From a checkpoint of a small transformer trained on Wikipedia.
Training: a variant of Muon for these matrices, 318M tokens, 9717 steps.
Each number is 50 + 12 x the weight over the matrix's rms, rounded and kept within 0 to 99. Layers, rows and columns count from 0.

# layer 4 attention query, 448x448, rms 0.207, rows 358-383, columns 128-191
39 53 58 34 52 46 49 31 54 56 36 33 36 52 47 46 34 66 55 40 41 43 54 60 41 51 20 59 55 57 41 49 51 62 46 43 32 57 54 57 55 50 37 37 43 57 57 55 44 34 38 51 43 53 44 50 53 56 53 46 38 50 64 62
43 46 36 53 63 61 61 48 35 46 45 49 51 33 42 67 41 75 44 30 44 52 48 64 22 54 40 62 26 64 65 55 36 63 28 42 55 67 52 67 55 47 34 46 52 39 44 47 40 53 59 49 54 35 42 40 41 53 51 66 52 51 49 61
47 47 47 56 56 45 67 63 55 42 35 43 42 54 72 56 56 44 61 29 67 61 77 41 62 46 79 48 58 60 46 41 44 37 43 36 36 45 39 57 30 47 38 71 52 39 66 62 24 28 65 52 47 49 69 34 65 52 54 64 53 38 48 41
34 45 24 43 54 50 65 60 39 44 39 63 50 55 34 53 53 52 62 47 66 46 57 77 48 52 61 72 42 53 75 54 65 60 66 55 37 60 66 56 28 40 62 68 50 31 58 46 50 61 55 45 39 38 38 32 60 58 39 36 41 37 43 43
48 62 62 70 36 49 56 34 47 54 30 83 32 52 67 62 57 48 46 73 38 45 27 58 37 60 31 37 61 37 55 65 50 57 44 34 55 62 38 29 46 51 41 55 42 50 27 58 75 51 50 53 61 41 55 56 59 41 53 52 30 23 64 19
39 58 60 63 34 34 62 77 62 44 44 24 50 66 60 37 47 28 34 67 48 41 33 41 59 43 60 51 55 49 54 53 55 64 64 69 25 29 55 60 31 43 43 54 68 74 38 59 46 36 36 48 52 39 56 32 36 34 50 40 45 42 54 23
47 36 49 52 48 64 65 54 48 51 46 60 49 57 54 49 37 54 45 53 44 41 61 29 34 46 59 58 39 63 38 66 53 47 49 34 45 56 45 51 43 27 45 41 45 42 51 82 44 39 58 52 41 50 59 45 56 50 51 52 59 42 45 50
24 42 62 55 35 59 32 32 35 51 30 48 39 63 39 36 43 59 45 50 47 41 44 54 26 56 44 67 22 53 68 45 56 59 52 54 52 58 57 37 67 40 58 52 46 64 60 44 50 53 26 55 42 48 39 45 52 56 33 50 54 71 37 51
44 48 48 68 66 29 55 63 55 58 45 57 71 64 44 60 56 51 51 57 65 23 73 72 41 52 60 47 59 24 62 37 41 27 51 36 44 48 51 63 59 44 39 50 24 65 53 39 54 55 42 58 56 35 42 41 59 49 38 65 43 10 55 34
58 61 46 60 53 28 33 55 50 58 52 25 35 25 57 53 52 70 56 55 49 62 36 56 54 57 47 54 43 61 47 74 34 37 40 55 31 44 49 55 50 54 37 43 36 53 42 58 44 63 44 67 43 46 51 34 47 36 60 59 62 22 63 51
45 42 32 52 74 48 57 52 62 66 37 55 33 52 45 49 43 41 48 31 41 52 79 32 51 42 63 40 22 40 49 29 58 34 56 55 49 80 65 62 38 45 42 22 37 47 62 65 52 47 63 54 30 22 72 52 43 31 39 56 35 67 22 23
51 46 37 45 47 66 51 55 36 42 46 68 50 35 40 51 61 68 61 46 50 47 51 46 62 65 73 55 44 42 42 52 40 45 36 27 62 43 50 77 43 62 59 67 66 46 44 46 48 54 82 32 52 50 62 64 34 43 63 63 68 47 54 54
50 40 55 50 43 31 48 58 66 48 42 45 44 54 52 52 53 43 61 59 56 47 42 53 33 39 59 46 50 58 40 63 56 70 53 35 62 46 58 39 36 68 71 46 66 45 53 48 61 67 45 41 68 72 54 58 58 73 50 34 39 60 30 43
63 65 61 63 57 61 42 52 40 41 33 53 56 48 51 48 52 63 50 61 43 43 57 67 37 51 43 73 45 51 53 48 51 49 52 23 54 31 46 38 54 58 53 56 74 57 55 51 52 39 59 39 34 59 61 63 52 54 49 30 41 63 57 54
36 32 60 61 44 51 41 54 40 51 34 28 44 47 49 40 48 53 54 27 50 41 56 54 40 46 25 59 41 48 38 40 61 42 47 55 59 62 32 42 41 25 61 23 51 47 53 58 50 40 59 65 47 53 58 57 55 33 30 34 58 58 30 52
53 68 61 60 49 46 46 52 63 48 69 38 33 46 61 40 46 12 65 46 41 54 40 51 40 25 50 34 60 52 51 44 60 60 35 50 63 32 53 41 56 59 53 43 34 96 76 56 54 68 58 38 47 68 62 56 57 62 42 39 60 50 56 38
45 36 40 36 48 33 45 45 46 59 77 61 38 58 51 32 57 38 45 57 38 37 59 55 40 52 53 41 54 59 50 48 67 46 59 58 55 43 55 42 47 44 53 57 42 61 52 48 30 45 43 53 59 30 52 53 73 41 50 40 60 39 53 49
30 53 34 52 52 63 35 41 45 36 85 43 61 25 35 43 37 28 46 49 29 61 32 36 68 61 27 46 26 71 47 50 53 67 65 49 44 37 26 52 59 47 53 48 48 44 58 54 62 44 53 41 66 52 56 49 63 38 41 66 71 48 54 69
42 61 56 57 44 51 55 42 49 67 58 42 46 42 71 55 78 52 48 63 43 32 63 59 41 46 39 54 33 37 56 63 57 56 42 39 33 22 58 45 52 42 41 49 54 49 42 52 79 40 41 25 55 62 66 51 68 54 44 68 33 51 48 62
64 41 32 57 70 63 37 67 39 47 57 31 64 53 57 36 61 72 54 38 37 66 46 50 75 63 44 40 48 50 40 50 37 61 28 54 66 52 49 57 64 48 48 56 39 36 36 63 67 38 57 45 56 52 31 48 25 42 52 43 52 53 65 50
32 38 41 44 37 21 43 54 66 47 26 63 51 53 48 58 47 59 37 68 52 48 47 26 29 51 25 43 60 51 62 48 55 56 61 56 54 48 52 42 42 63 49 46 51 59 41 37 36 64 54 55 49 47 68 42 55 37 66 58 59 47 47 34
23 73 59 58 53 69 55 36 49 25 30 40 57 45 60 51 61 35 49 70 73 44 52 68 51 52 75 26 55 29 61 36 50 56 48 37 52 55 38 56 68 53 46 40 44 72 65 63 39 60 40 30 52 60 64 34 79 53 77 52 62 47 52 44
53 70 39 46 53 69 72 46 71 54 37 38 49 51 66 56 52 45 38 66 75 35 48 60 48 68 53 52 51 57 62 44 36 83 58 63 33 45 41 61 58 59 55 54 58 43 52 53 79 29 65 33 67 57 44 51 50 44 56 45 56 46 39 57
62 55 39 42 41 62 47 28 31 16 59 43 49 73 38 43 40 42 41 51 66 44 52 86 31 43 45 47 54 65 36 60 55 47 41 39 81 42 42 74 36 67 57 67 37 54 35 51 63 44 70 49 38 60 48 49 67 49 62 47 31 36 46 48
45 47 28 43 61 44 47 44 50 40 32 61 64 58 57 56 52 45 58 40 64 36 39 61 41 60 49 24 41 78 36 43 43 58 59 49 34 51 30 50 50 28 53 35 48 43 68 74 46 54 30 52 63 61 59 59 52 25 33 55 49 58 50 42
45 37 41 54 68 43 31 60 44 63 37 55 65 58 63 73 33 66 30 67 69 42 50 52 47 41 62 53 33 22 44 53 29 53 60 24 64 58 39 60 32 36 41 44 60 63 68 35 63 25 45 52 72 02 40 47 61 40 57 43 53 54 59 48
# layer 4 attention key, 448x448, rms 0.201, rows 358-383, columns 128-191
48 66 46 48 49 64 44 51 43 44 34 57 39 65 26 52 48 53 43 32 51 71 60 42 81 41 58 58 68 26 52 49 28 44 59 49 36 49 57 40 36 53 50 56 59 37 51 48 52 26 30 69 37 48 37 26 73 51 59 52 48 43 61 23
32 26 34 49 52 45 27 64 47 51 32 67 63 43 42 70 37 46 50 51 32 55 56 50 41 47 40 37 56 52 51 44 59 59 63 54 50 59 40 43 15 76 47 48 26 16 43 56 50 55 46 51 56 51 48 54 32 46 41 57 37 87 27 39
40 58 41 61 36 41 39 72 51 35 54 36 55 54 46 44 57 48 28 48 51 49 54 52 27 33 43 57 46 31 67 54 56 49 33 41 45 36 70 76 61 67 32 38 54 60 57 29 31 54 66 55 64 36 44 36 60 46 63 50 62 39 52 42
61 36 38 42 27 35 33 46 43 51 36 27 41 47 53 38 69 41 42 33 30 46 58 48 32 40 41 38 52 29 26 79 78 43 70 45 40 73 56 46 59 70 52 52 51 48 55 36 36 40 56 32 46 48 47 55 52 39 48 35 55 51 58 48
37 54 70 34 46 45 41 49 51 48 51 28 50 65 37 68 68 45 45 35 52 36 49 53 63 54 62 70 45 51 44 46 55 53 35 97 68 51 57 58 68 48 45 61 52 38 25 72 60 76 36 45 57 40 65 57 44 37 43 60 48 42 59 47
62 32 51 47 52 47 29 22 39 56 56 47 47 52 42 52 19 16 62 57 68 56 40 66 37 43 38 61 25 49 38 67 49 29 58 41 59 31 47 33 60 51 47 49 55 59 39 55 55 41 39 41 64 47 51 63 32 45 54 51 50 63 57 28
48 74 48 44 63 46 23 58 43 33 58 63 61 58 54 47 64 59 55 71 46 42 60 47 42 56 46 33 40 52 58 40 43 70 49 59 52 52 63 50 68 73 34 48 53 34 72 65 57 67 52 41 47 31 33 45 37 65 76 39 47 43 47 42
42 55 35 38 63 64 52 32 53 34 42 41 24 45 55 69 53 52 48 56 30 65 49 33 46 36 54 59 63 42 35 47 70 65 52 50 44 53 42 39 63 57 50 66 38 50 66 19 49 57 46 42 49 40 44 60 58 47 50 50 44 53 43 46
32 53 42 60 50 62 64 47 60 62 68 53 34 54 68 71 64 69 36 58 45 60 34 65 38 54 32 53 42 56 66 67 26 57 62 43 60 24 20 53 59 48 46 44 71 48 71 56 63 46 57 33 30 70 37 51 55 47 58 65 49 51 44 62
41 38 38 43 22 50 38 58 56 50 45 57 45 35 40 41 56 44 72 31 57 56 57 50 47 43 67 57 51 60 31 31 60 53 32 55 35 59 58 39 37 60 58 57 39 48 62 58 73 32 42 44 68 36 60 41 45 53 48 59 43 76 33 33
74 65 31 60 57 57 70 43 56 54 60 50 40 32 83 42 51 38 47 63 68 62 77 36 47 65 56 86 62 36 67 57 66 38 53 52 49 59 49 43 40 58 76 63 57 46 28 61 69 56 68 55 59 48 56 53 65 43 58 41 56 70 47 16
46 36 66 38 38 40 37 62 45 51 43 39 61 51 45 33 39 46 50 37 60 38 37 58 22 59 45 61 53 59 55 45 82 48 41 37 41 76 49 51 59 27 29 48 51 62 49 44 43 50 83 24 39 37 61 53 52 66 46 42 78 70 39 82
50 28 55 60 63 62 72 48 70 74 75 49 75 57 46 33 55 41 44 50 73 51 62 57 48 40 38 19 52 68 62 47 17 56 39 66 46 67 52 50 59 42 56 47 61 49 67 38 34 60 61 51 46 56 38 55 36 60 50 65 55 75 44 40
60 35 46 48 52 61 59 24 41 53 20 81 57 39 55 52 35 51 46 62 55 44 63 55 54 53 61 69 78 36 53 65 45 42 50 57 56 57 44 43 50 47 57 48 38 77 61 34 50 58 59 70 51 43 33 57 58 50 57 46 38 53 56 53
75 53 42 44 80 47 57 42 60 59 58 57 58 50 63 71 64 55 32 45 51 39 47 37 46 40 62 29 66 51 63 34 57 59 48 50 40 45 44 40 58 50 56 41 48 74 40 33 49 57 37 47 68 45 53 37 70 41 34 66 67 50 50 38
62 62 78 53 68 56 70 57 56 56 42 62 66 55 54 47 52 24 79 57 70 52 39 61 51 67 48 44 57 53 60 58 69 75 49 54 77 31 46 51 48 42 47 31 54 44 68 41 40 46 48 37 66 45 40 57 43 67 53 65 50 59 61 54
49 51 58 53 57 35 39 46 72 60 72 61 39 44 56 65 31 33 77 53 55 60 49 54 63 32 58 42 51 49 53 50 50 40 38 59 33 56 59 32 62 54 49 67 70 59 31 44 42 43 51 53 76 34 67 42 32 48 48 65 64 37 45 80
68 47 25 50 41 59 38 20 67 51 53 44 33 73 49 38 12 34 57 38 34 45 55 45 37 63 35 48 66 50 36 45 43 55 42 51 39 40 48 42 55 51 57 57 42 53 39 43 48 57 29 39 65 56 58 52 32 66 49 48 47 51 41 25
49 62 47 51 59 39 43 59 50 43 38 41 77 56 44 55 47 38 46 50 34 47 44 41 63 41 77 40 47 48 42 43 43 22 48 58 53 38 42 31 56 55 30 50 51 56 40 49 27 42 48 40 58 83 36 43 44 65 41 74 55 85 71 47
45 44 29 55 70 58 59 51 54 60 42 37 71 33 39 55 30 52 46 45 72 39 51 42 61 52 54 55 46 47 50 65 48 54 50 64 56 44 56 58 56 33 35 56 34 37 38 50 29 46 30 70 41 46 47 57 49 48 50 64 44 52 61 57
42 60 40 53 34 60 53 69 46 70 53 39 50 46 69 16 66 59 74 51 57 46 39 39 31 51 58 51 45 63 66 54 63 55 49 39 32 53 49 46 52 53 47 28 65 52 59 35 68 63 45 42 57 45 59 49 63 52 50 47 61 43 47 62
51 76 57 46 41 53 56 49 49 43 52 45 65 59 39 65 71 51 42 59 58 64 33 68 57 46 64 48 68 50 52 40 58 44 32 50 61 46 57 40 47 59 46 56 43 64 62 37 61 73 36 48 70 27 46 55 46 68 36 47 44 54 58 55
44 35 43 74 76 55 37 31 50 45 61 64 57 64 32 31 52 53 42 51 50 44 42 60 42 39 36 14 32 56 43 26 28 31 59 42 43 51 54 49 75 40 53 70 40 58 57 34 63 47 30 60 30 60 48 64 48 51 40 35 43 35 62 33
33 44 50 48 46 52 48 61 46 29 34 42 52 40 46 47 53 40 44 44 72 47 69 41 43 57 28 61 63 50 56 56 52 61 51 53 33 41 34 63 44 51 61 46 63 54 64 72 54 61 45 42 58 56 45 60 32 38 36 29 47 41 69 22
43 34 46 45 51 74 58 33 47 54 43 48 69 55 56 14 36 60 35 34 52 59 64 76 49 57 50 54 57 47 56 61 53 39 46 50 56 44 53 40 44 77 65 63 45 34 59 35 33 26 47 50 25 49 42 44 52 79 70 50 35 94 46 37
43 50 50 35 42 58 44 31 64 58 46 52 49 69 51 35 59 32 50 52 62 66 37 38 48 40 58 48 60 43 51 61 58 47 26 44 61 41 54 36 77 56 40 50 57 48 45 61 44 28 52 38 55 54 31 32 37 44 50 48 31 57 69 48
# layer 4 attention value, 448x448, rms 0.228, rows 320-348, columns 128-191
39 69 64 50 46 53 83 44 30 71 30 47 57 55 73 22 64 40 58 50 51 52 63 41 46 60 57 44 51 60 39 33 42 80 55 28 40 52 61 64 50 41 61 51 65 65 51 61 57 55 66 59 59 67 57 35 58 46 67 26 58 47 35 78
31 58 59 51 55 36 51 60 50 46 56 42 21 31 50 25 63 47 63 55 38 33 49 51 27 42 66 34 58 20 25 44 48 61 35 44 53 63 55 51 41 58 51 31 69 63 24 39 44 45 41 46 61 34 56 41 49 61 54 45 46 50 40 34
37 51 38 50 35 61 53 42 47 57 48 39 29 60 49 61 47 57 39 35 45 58 37 44 50 63 48 49 51 39 38 56 53 70 54 33 53 62 60 56 59 71 64 55 63 49 64 47 97 63 47 60 58 72 54 72 55 60 55 42 52 48 68 46
56 52 44 49 62 50 56 43 38 59 59 56 36 66 56 54 34 52 49 50 67 53 56 51 45 78 44 46 47 41 92 48 55 44 54 56 47 42 40 47 38 47 48 73 50 29 53 68 41 38 65 32 40 50 50 57 34 46 35 35 60 52 44 33
43 34 41 30 50 54 43 49 69 49 50 50 41 60 39 42 52 45 38 44 52 51 43 49 53 27 56 42 45 53 64 65 51 44 58 44 27 67 48 43 43 53 43 56 47 48 61 47 51 58 73 78 46 49 62 64 47 51 57 49 40 50 40 45
45 49 50 50 32 73 43 56 37 49 47 43 61 28 46 39 65 42 45 49 33 41 35 75 39 48 29 43 54 53 41 49 56 53 68 53 31 55 35 61 45 54 37 46 44 58 62 74 46 59 81 46 68 40 55 35 60 48 65 46 53 34 49 48
68 50 72 34 61 50 27 62 46 61 35 53 57 81 46 49 32 51 43 37 57 31 63 61 46 75 50 33 50 61 31 57 60 54 72 53 85 66 51 42 93 44 42 60 36 51 38 45 38 50 79 45 51 66 50 50 48 29 43 41 70 51 26 42
30 58 62 61 51 39 59 53 48 46 47 37 54 60 33 45 60 40 63 44 50 54 61 58 66 38 62 24 65 41 78 68 37 30 49 70 52 60 41 53 66 56 54 37 48 69 61 60 40 59 53 43 33 61 74 56 56 59 50 46 45 63 63 63
47 39 51 28 71 40 53 50 50 62 60 60 56 72 48 48 40 46 54 44 39 85 39 82 63 38 67 38 56 50 46 50 35 77 62 66 73 32 54 52 30 56 57 31 53 32 56 31 57 45 72 50 53 28 38 60 49 71 63 56 55 44 62 74
57 41 15 45 42 35 22 55 64 60 50 58 63 69 51 53 44 60 37 67 59 45 24 49 55 69 28 51 54 42 62 23 29 57 37 34 52 53 57 61 52 26 53 33 64 32 37 67 55 61 73 58 33 56 53 45 41 62 45 83 38 46 59 49
42 43 64 44 42 60 43 59 41 46 44 74 57 46 43 56 54 49 54 61 71 39 61 52 48 52 54 33 31 24 55 57 40 44 27 88 45 47 54 17 66 41 46 54 31 51 51 57 53 52 58 46 32 50 35 64 32 67 44 65 58 53 47 53
56 68 57 46 44 58 16 70 30 55 39 26 22 58 40 48 52 49 51 55 70 54 46 50 46 48 40 55 41 34 39 48 22 69 60 65 59 34 58 63 36 60 55 63 34 45 60 44 40 46 63 31 26 46 55 48 32 64 55 31 40 48 48 59
56 36 74 64 50 74 63 51 54 59 62 30 63 53 47 53 24 48 59 34 48 46 68 45 50 43 48 51 70 57 60 60 52 40 66 40 47 40 36 47 43 32 86 36 64 70 30 36 67 47 45 48 45 66 64 25 58 42 47 56 41 60 43 64
49 50 72 52 62 35 41 72 43 58 34 48 56 63 66 36 43 61 67 57 44 46 45 48 54 46 60 51 69 55 58 62 53 50 43 62 56 53 48 58 48 42 52 52 45 44 48 67 56 56 42 50 50 40 38 47 52 50 74 29 39 35 54 48
48 67 44 44 57 56 42 48 58 41 72 60 69 37 61 64 65 74 52 40 61 32 23 50 55 35 40 66 57 53 52 43 44 43 66 38 53 66 42 65 50 41 58 64 37 61 22 63 29 45 39 59 74 63 46 52 59 69 37 36 43 57 60 33
29 62 40 56 30 34 51 30 56 56 36 42 31 23 57 44 71 34 52 48 56 46 37 73 38 71 47 41 47 41 70 45 60 69 74 21 40 38 43 37 51 50 40 60 57 47 58 75 61 52 66 41 44 30 52 57 43 44 25 47 45 46 52 60
42 58 66 36 69 36 55 68 40 63 50 27 43 33 51 37 36 59 52 41 33 23 53 34 61 54 43 29 62 53 50 64 72 61 49 47 36 43 33 60 54 63 43 63 61 47 34 41 47 42 38 51 48 40 53 53 61 67 60 49 36 60 44 39
64 37 63 58 57 50 32 43 49 67 43 46 73 44 52 42 25 47 62 49 72 33 32 51 31 55 58 47 49 55 58 48 52 46 56 56 46 40 67 70 64 57 61 61 52 44 41 54 37 46 56 66 41 45 51 54 46 53 33 83 28 61 30 50
51 57 49 47 58 66 48 47 48 54 32 33 41 69 18 38 49 64 42 39 49 50 37 53 37 57 59 52 67 64 69 53 67 37 30 45 39 42 49 44 45 54 39 52 38 67 45 53 37 33 54 32 66 75 29 66 25 46 47 72 56 51 41 45
64 20 57 47 50 52 54 59 38 44 47 52 64 60 52 56 37 61 47 75 51 60 57 28 55 80 40 43 43 55 38 49 59 35 48 45 50 39 68 52 49 64 55 47 65 55 64 55 57 42 33 53 35 31 65 55 42 44 38 58 48 37 47 35
52 68 46 67 58 42 41 55 41 71 48 52 49 48 65 57 60 44 25 30 32 69 70 33 40 55 44 47 44 55 56 63 25 37 65 47 46 70 56 48 52 28 58 42 51 48 47 59 51 52 38 55 46 49 66 42 47 63 36 74 50 50 41 60
49 32 70 67 47 53 46 62 50 55 51 37 76 51 34 47 55 41 49 54 67 62 49 24 72 57 40 22 57 36 44 56 29 49 39 34 39 37 22 43 44 57 57 49 65 62 46 52 49 45 75 42 45 44 59 44 41 34 46 42 45 56 34 59
50 57 59 51 68 74 82 38 48 64 59 25 34 49 66 44 53 53 30 45 55 42 61 63 49 49 56 40 28 39 45 58 39 44 45 70 47 70 38 51 43 48 24 75 55 58 47 62 26 55 22 48 52 37 47 40 40 22 57 49 60 33 47 32
68 53 46 35 41 42 52 38 38 31 66 58 66 53 53 40 79 68 37 39 48 60 33 54 55 51 70 45 45 79 43 49 62 55 57 62 45 68 45 56 63 42 83 53 53 56 40 55 36 44 52 41 50 22 58 44 51 64 55 67 66 50 56 48
46 57 74 66 50 29 48 39 51 42 59 60 62 45 70 37 55 57 48 56 24 52 69 62 53 67 52 59 49 46 43 63 83 35 59 33 45 34 56 42 58 67 36 43 65 46 41 39 60 46 62 38 57 39 42 64 48 40 53 78 58 56 42 80
56 30 61 41 44 66 65 39 46 53 37 45 43 62 62 41 51 54 38 56 45 39 42 49 54 64 41 47 42 40 44 66 62 43 56 33 65 40 39 60 56 41 22 67 55 70 50 59 75 47 46 59 31 68 67 57 70 36 64 56 62 47 52 73
40 54 39 38 61 43 54 28 49 25 55 64 52 67 22 47 62 29 43 43 60 43 58 44 46 73 29 55 29 35 30 58 51 36 39 27 50 69 58 31 70 67 38 56 77 47 51 43 44 50 65 41 46 64 35 40 29 77 62 40 48 55 34 46
35 50 33 71 37 70 57 38 68 60 61 53 52 58 71 49 37 27 73 67 36 89 64 60 44 42 51 50 68 33 55 35 54 42 66 52 65 23 22 75 58 49 43 44 53 48 54 51 69 56 61 31 57 43 48 25 60 46 42 54 55 45 56 45
60 50 57 30 49 43 40 50 27 42 53 58 46 41 55 70 76 58 28 49 52 43 53 66 45 70 46 61 68 48 39 31 60 61 51 74 40 53 78 54 51 56 63 54 46 66 21 65 38 48 51 68 60 61 56 70 41 58 40 51 56 43 57 54
# layer 4 attention output (transposed), 448x448, rms 0.242, rows 320-347, columns 128-191
35 31 34 58 60 48 37 71 66 29 88 39 30 55 39 53 62 50 50 31 61 56 47 47 43 58 55 43 65 63 57 64 67 35 61 45 42 24 42 46 42 42 41 53 45 39 43 35 42 60 31 53 50 40 48 55 50 53 31 44 41 43 52 45
72 59 43 76 69 62 44 40 55 40 49 60 50 50 39 62 31 54 43 48 82 40 60 72 42 30 40 68 53 43 70 63 40 29 61 60 43 38 53 53 46 67 58 65 68 58 64 71 48 69 45 59 57 61 63 42 47 62 42 33 45 40 68 53
38 50 55 58 38 24 64 43 49 23 65 48 73 31 35 54 64 46 51 67 60 37 68 64 28 28 62 54 30 57 43 56 35 33 56 53 65 36 58 62 37 69 58 36 36 71 34 40 43 58 41 52 33 45 30 51 47 41 34 48 49 40 29 46
56 65 38 67 45 44 52 58 54 33 49 34 50 40 49 48 50 57 66 44 42 34 45 29 29 38 34 50 48 70 26 44 44 56 44 30 60 60 40 45 55 78 47 59 35 62 21 40 41 43 43 81 44 29 54 54 46 66 67 38 52 47 38 45
57 48 42 50 65 27 58 75 51 50 46 11 50 81 51 44 52 58 75 54 65 64 46 53 64 36 60 54 46 47 37 47 39 61 47 45 62 54 50 45 49 40 58 36 46 26 50 61 39 65 56 44 46 56 61 37 55 72 45 56 55 51 40 53
52 51 22 46 52 42 53 51 53 62 40 45 39 46 45 51 53 48 42 62 77 44 57 39 60 38 58 44 56 68 68 39 63 64 45 39 55 30 45 45 35 64 54 41 52 52 40 49 52 38 38 32 64 49 38 49 49 33 40 55 72 58 64 37
53 59 25 54 52 52 75 62 64 42 53 48 70 30 47 55 45 53 70 59 54 63 55 37 56 49 34 60 49 46 76 53 41 48 54 47 32 48 49 68 40 58 56 34 43 69 31 18 62 53 52 49 28 64 58 47 50 43 73 36 20 40 39 58
68 56 66 56 63 55 55 63 42 61 79 58 58 26 38 63 49 50 33 59 59 70 42 59 53 35 27 66 31 76 47 23 64 38 56 53 48 46 57 34 44 56 29 65 66 55 65 19 45 49 50 59 27 46 52 64 66 67 39 39 45 75 37 62
39 42 66 62 38 17 30 58 32 50 45 43 33 35 48 62 67 58 24 37 52 25 44 44 51 58 45 63 35 61 49 64 59 44 72 47 44 40 52 60 71 48 41 69 67 74 50 70 61 54 60 46 36 51 52 61 57 46 58 29 56 69 40 42
37 59 68 24 41 73 51 61 76 31 51 77 36 54 54 70 42 43 65 32 56 63 52 46 35 62 55 52 30 52 64 66 42 56 69 76 44 52 30 63 40 68 50 30 32 60 63 31 66 50 41 57 52 69 63 58 82 62 43 57 51 66 43 31
40 57 44 26 59 52 63 51 55 57 53 47 42 40 53 49 45 40 56 22 78 74 50 50 80 54 47 62 57 52 42 38 55 59 58 40 68 76 49 58 52 50 59 71 29 39 74 54 53 42 33 77 44 46 54 58 61 43 59 41 55 44 36 47
65 50 36 41 67 17 45 44 15 43 48 65 62 38 48 58 44 56 64 42 46 41 65 72 47 39 59 52 54 57 45 57 49 29 54 61 31 47 48 29 46 66 32 52 28 42 51 46 46 35 57 61 44 30 62 48 61 53 50 58 58 54 37 60
48 71 21 42 50 35 53 50 58 40 76 54 70 55 41 53 47 48 52 57 20 81 44 64 48 57 41 45 43 50 51 60 73 50 55 51 36 62 54 44 50 57 38 85 59 34 43 59 77 52 43 49 33 39 57 62 45 30 66 48 36 52 48 54
58 78 43 68 51 61 53 45 57 42 52 42 68 34 58 36 29 58 50 52 60 53 64 46 68 61 45 46 49 43 50 39 64 54 39 50 38 56 65 69 22 53 57 53 52 57 47 50 49 67 34 42 45 49 64 51 64 47 32 59 57 45 46 41
31 69 34 49 39 73 38 46 33 77 34 60 56 53 33 51 38 09 57 51 39 33 57 43 45 57 63 32 47 54 43 41 37 51 47 57 60 60 59 53 47 48 63 50 41 22 36 15 57 61 55 43 42 55 53 48 42 60 61 73 30 32 43 56
81 36 62 64 56 54 48 60 42 35 65 68 50 54 67 52 36 67 44 63 37 36 57 20 48 44 37 64 56 33 73 52 49 75 39 55 51 62 42 55 50 17 49 56 55 63 40 48 63 58 55 61 49 55 51 35 43 40 60 54 73 37 47 60
43 50 55 60 66 68 71 52 37 49 47 60 33 27 56 41 54 28 29 51 44 54 52 54 33 71 39 39 58 39 57 39 20 43 55 52 64 55 48 63 64 45 63 65 48 72 49 72 62 33 62 66 39 65 80 36 53 30 50 35 57 37 55 30
47 69 45 55 44 59 60 46 51 55 71 58 39 41 68 24 58 41 18 45 50 71 45 52 50 59 37 41 37 48 45 54 49 72 57 51 39 63 30 22 56 55 53 15 40 41 53 60 61 65 50 53 37 61 42 51 41 40 47 48 58 38 45 40
50 52 47 50 69 54 58 39 52 62 39 53 62 40 78 42 41 45 58 63 30 47 67 65 49 34 54 64 40 50 46 55 40 62 70 38 64 56 48 32 51 47 50 52 40 52 59 43 34 26 36 39 56 76 44 26 68 36 55 09 33 55 48 66
48 49 47 47 64 43 43 26 46 55 34 51 68 46 50 55 67 51 49 47 68 59 49 61 58 17 56 45 51 27 49 64 47 54 54 43 65 47 30 54 39 33 75 58 59 39 44 53 35 55 81 53 52 73 29 37 61 51 45 38 53 70 44 41
43 64 38 53 64 62 55 60 59 52 61 42 29 67 41 57 36 54 48 57 52 48 40 71 39 37 55 41 65 41 54 57 81 57 31 52 36 19 49 49 64 83 48 73 45 50 59 48 49 36 40 59 77 54 35 62 50 39 56 49 62 94 58 54
44 65 20 47 68 41 43 41 32 49 48 34 29 42 72 51 57 60 38 42 52 27 61 27 50 24 44 52 61 59 64 63 64 50 41 39 54 56 72 37 50 68 55 50 49 46 67 52 27 50 71 70 48 44 50 52 45 80 43 54 68 69 80 41
54 36 73 31 63 38 39 63 72 36 63 79 51 49 51 62 54 47 54 50 53 63 43 41 50 41 58 53 65 27 47 40 40 29 29 28 11 24 60 61 32 45 63 45 29 49 99 25 36 22 68 48 56 60 74 47 44 80 49 48 39 67 74 62
34 44 64 77 46 44 44 53 65 44 20 44 62 41 50 47 47 55 46 64 28 43 36 58 76 72 36 76 46 28 35 53 56 63 50 30 55 40 55 27 47 29 26 61 58 31 59 26 46 37 40 51 43 47 63 36 34 45 34 39 54 46 46 38
53 68 47 40 47 69 47 48 41 62 55 58 44 56 26 67 61 43 63 56 48 53 61 61 38 41 37 64 48 70 66 47 45 46 41 29 82 69 45 50 56 80 67 38 38 56 61 51 62 45 34 66 62 43 40 54 35 48 44 41 35 28 62 58
31 34 56 41 37 17 49 19 21 56 60 50 55 59 36 75 60 50 74 41 68 35 60 32 30 27 32 33 40 51 72 63 54 63 57 72 11 52 61 57 58 27 50 29 59 42 44 38 58 68 69 42 60 46 46 55 37 44 36 24 56 50 44 31
55 27 63 59 31 58 49 39 59 70 64 33 47 40 51 64 74 48 33 35 48 61 44 44 42 45 55 46 48 50 67 20 47 61 52 45 38 53 41 46 25 65 38 43 49 50 71 37 60 55 55 62 62 48 53 59 52 28 49 60 49 42 46 50
63 55 45 33 37 32 33 43 35 54 52 33 65 54 36 70 55 62 56 62 43 36 49 47 60 73 76 42 51 71 65 61 65 50 60 69 58 67 63 00 57 33 70 58 45 50 59 37 59 54 39 46 42 67 53 65 39 57 59 52 56 58 52 58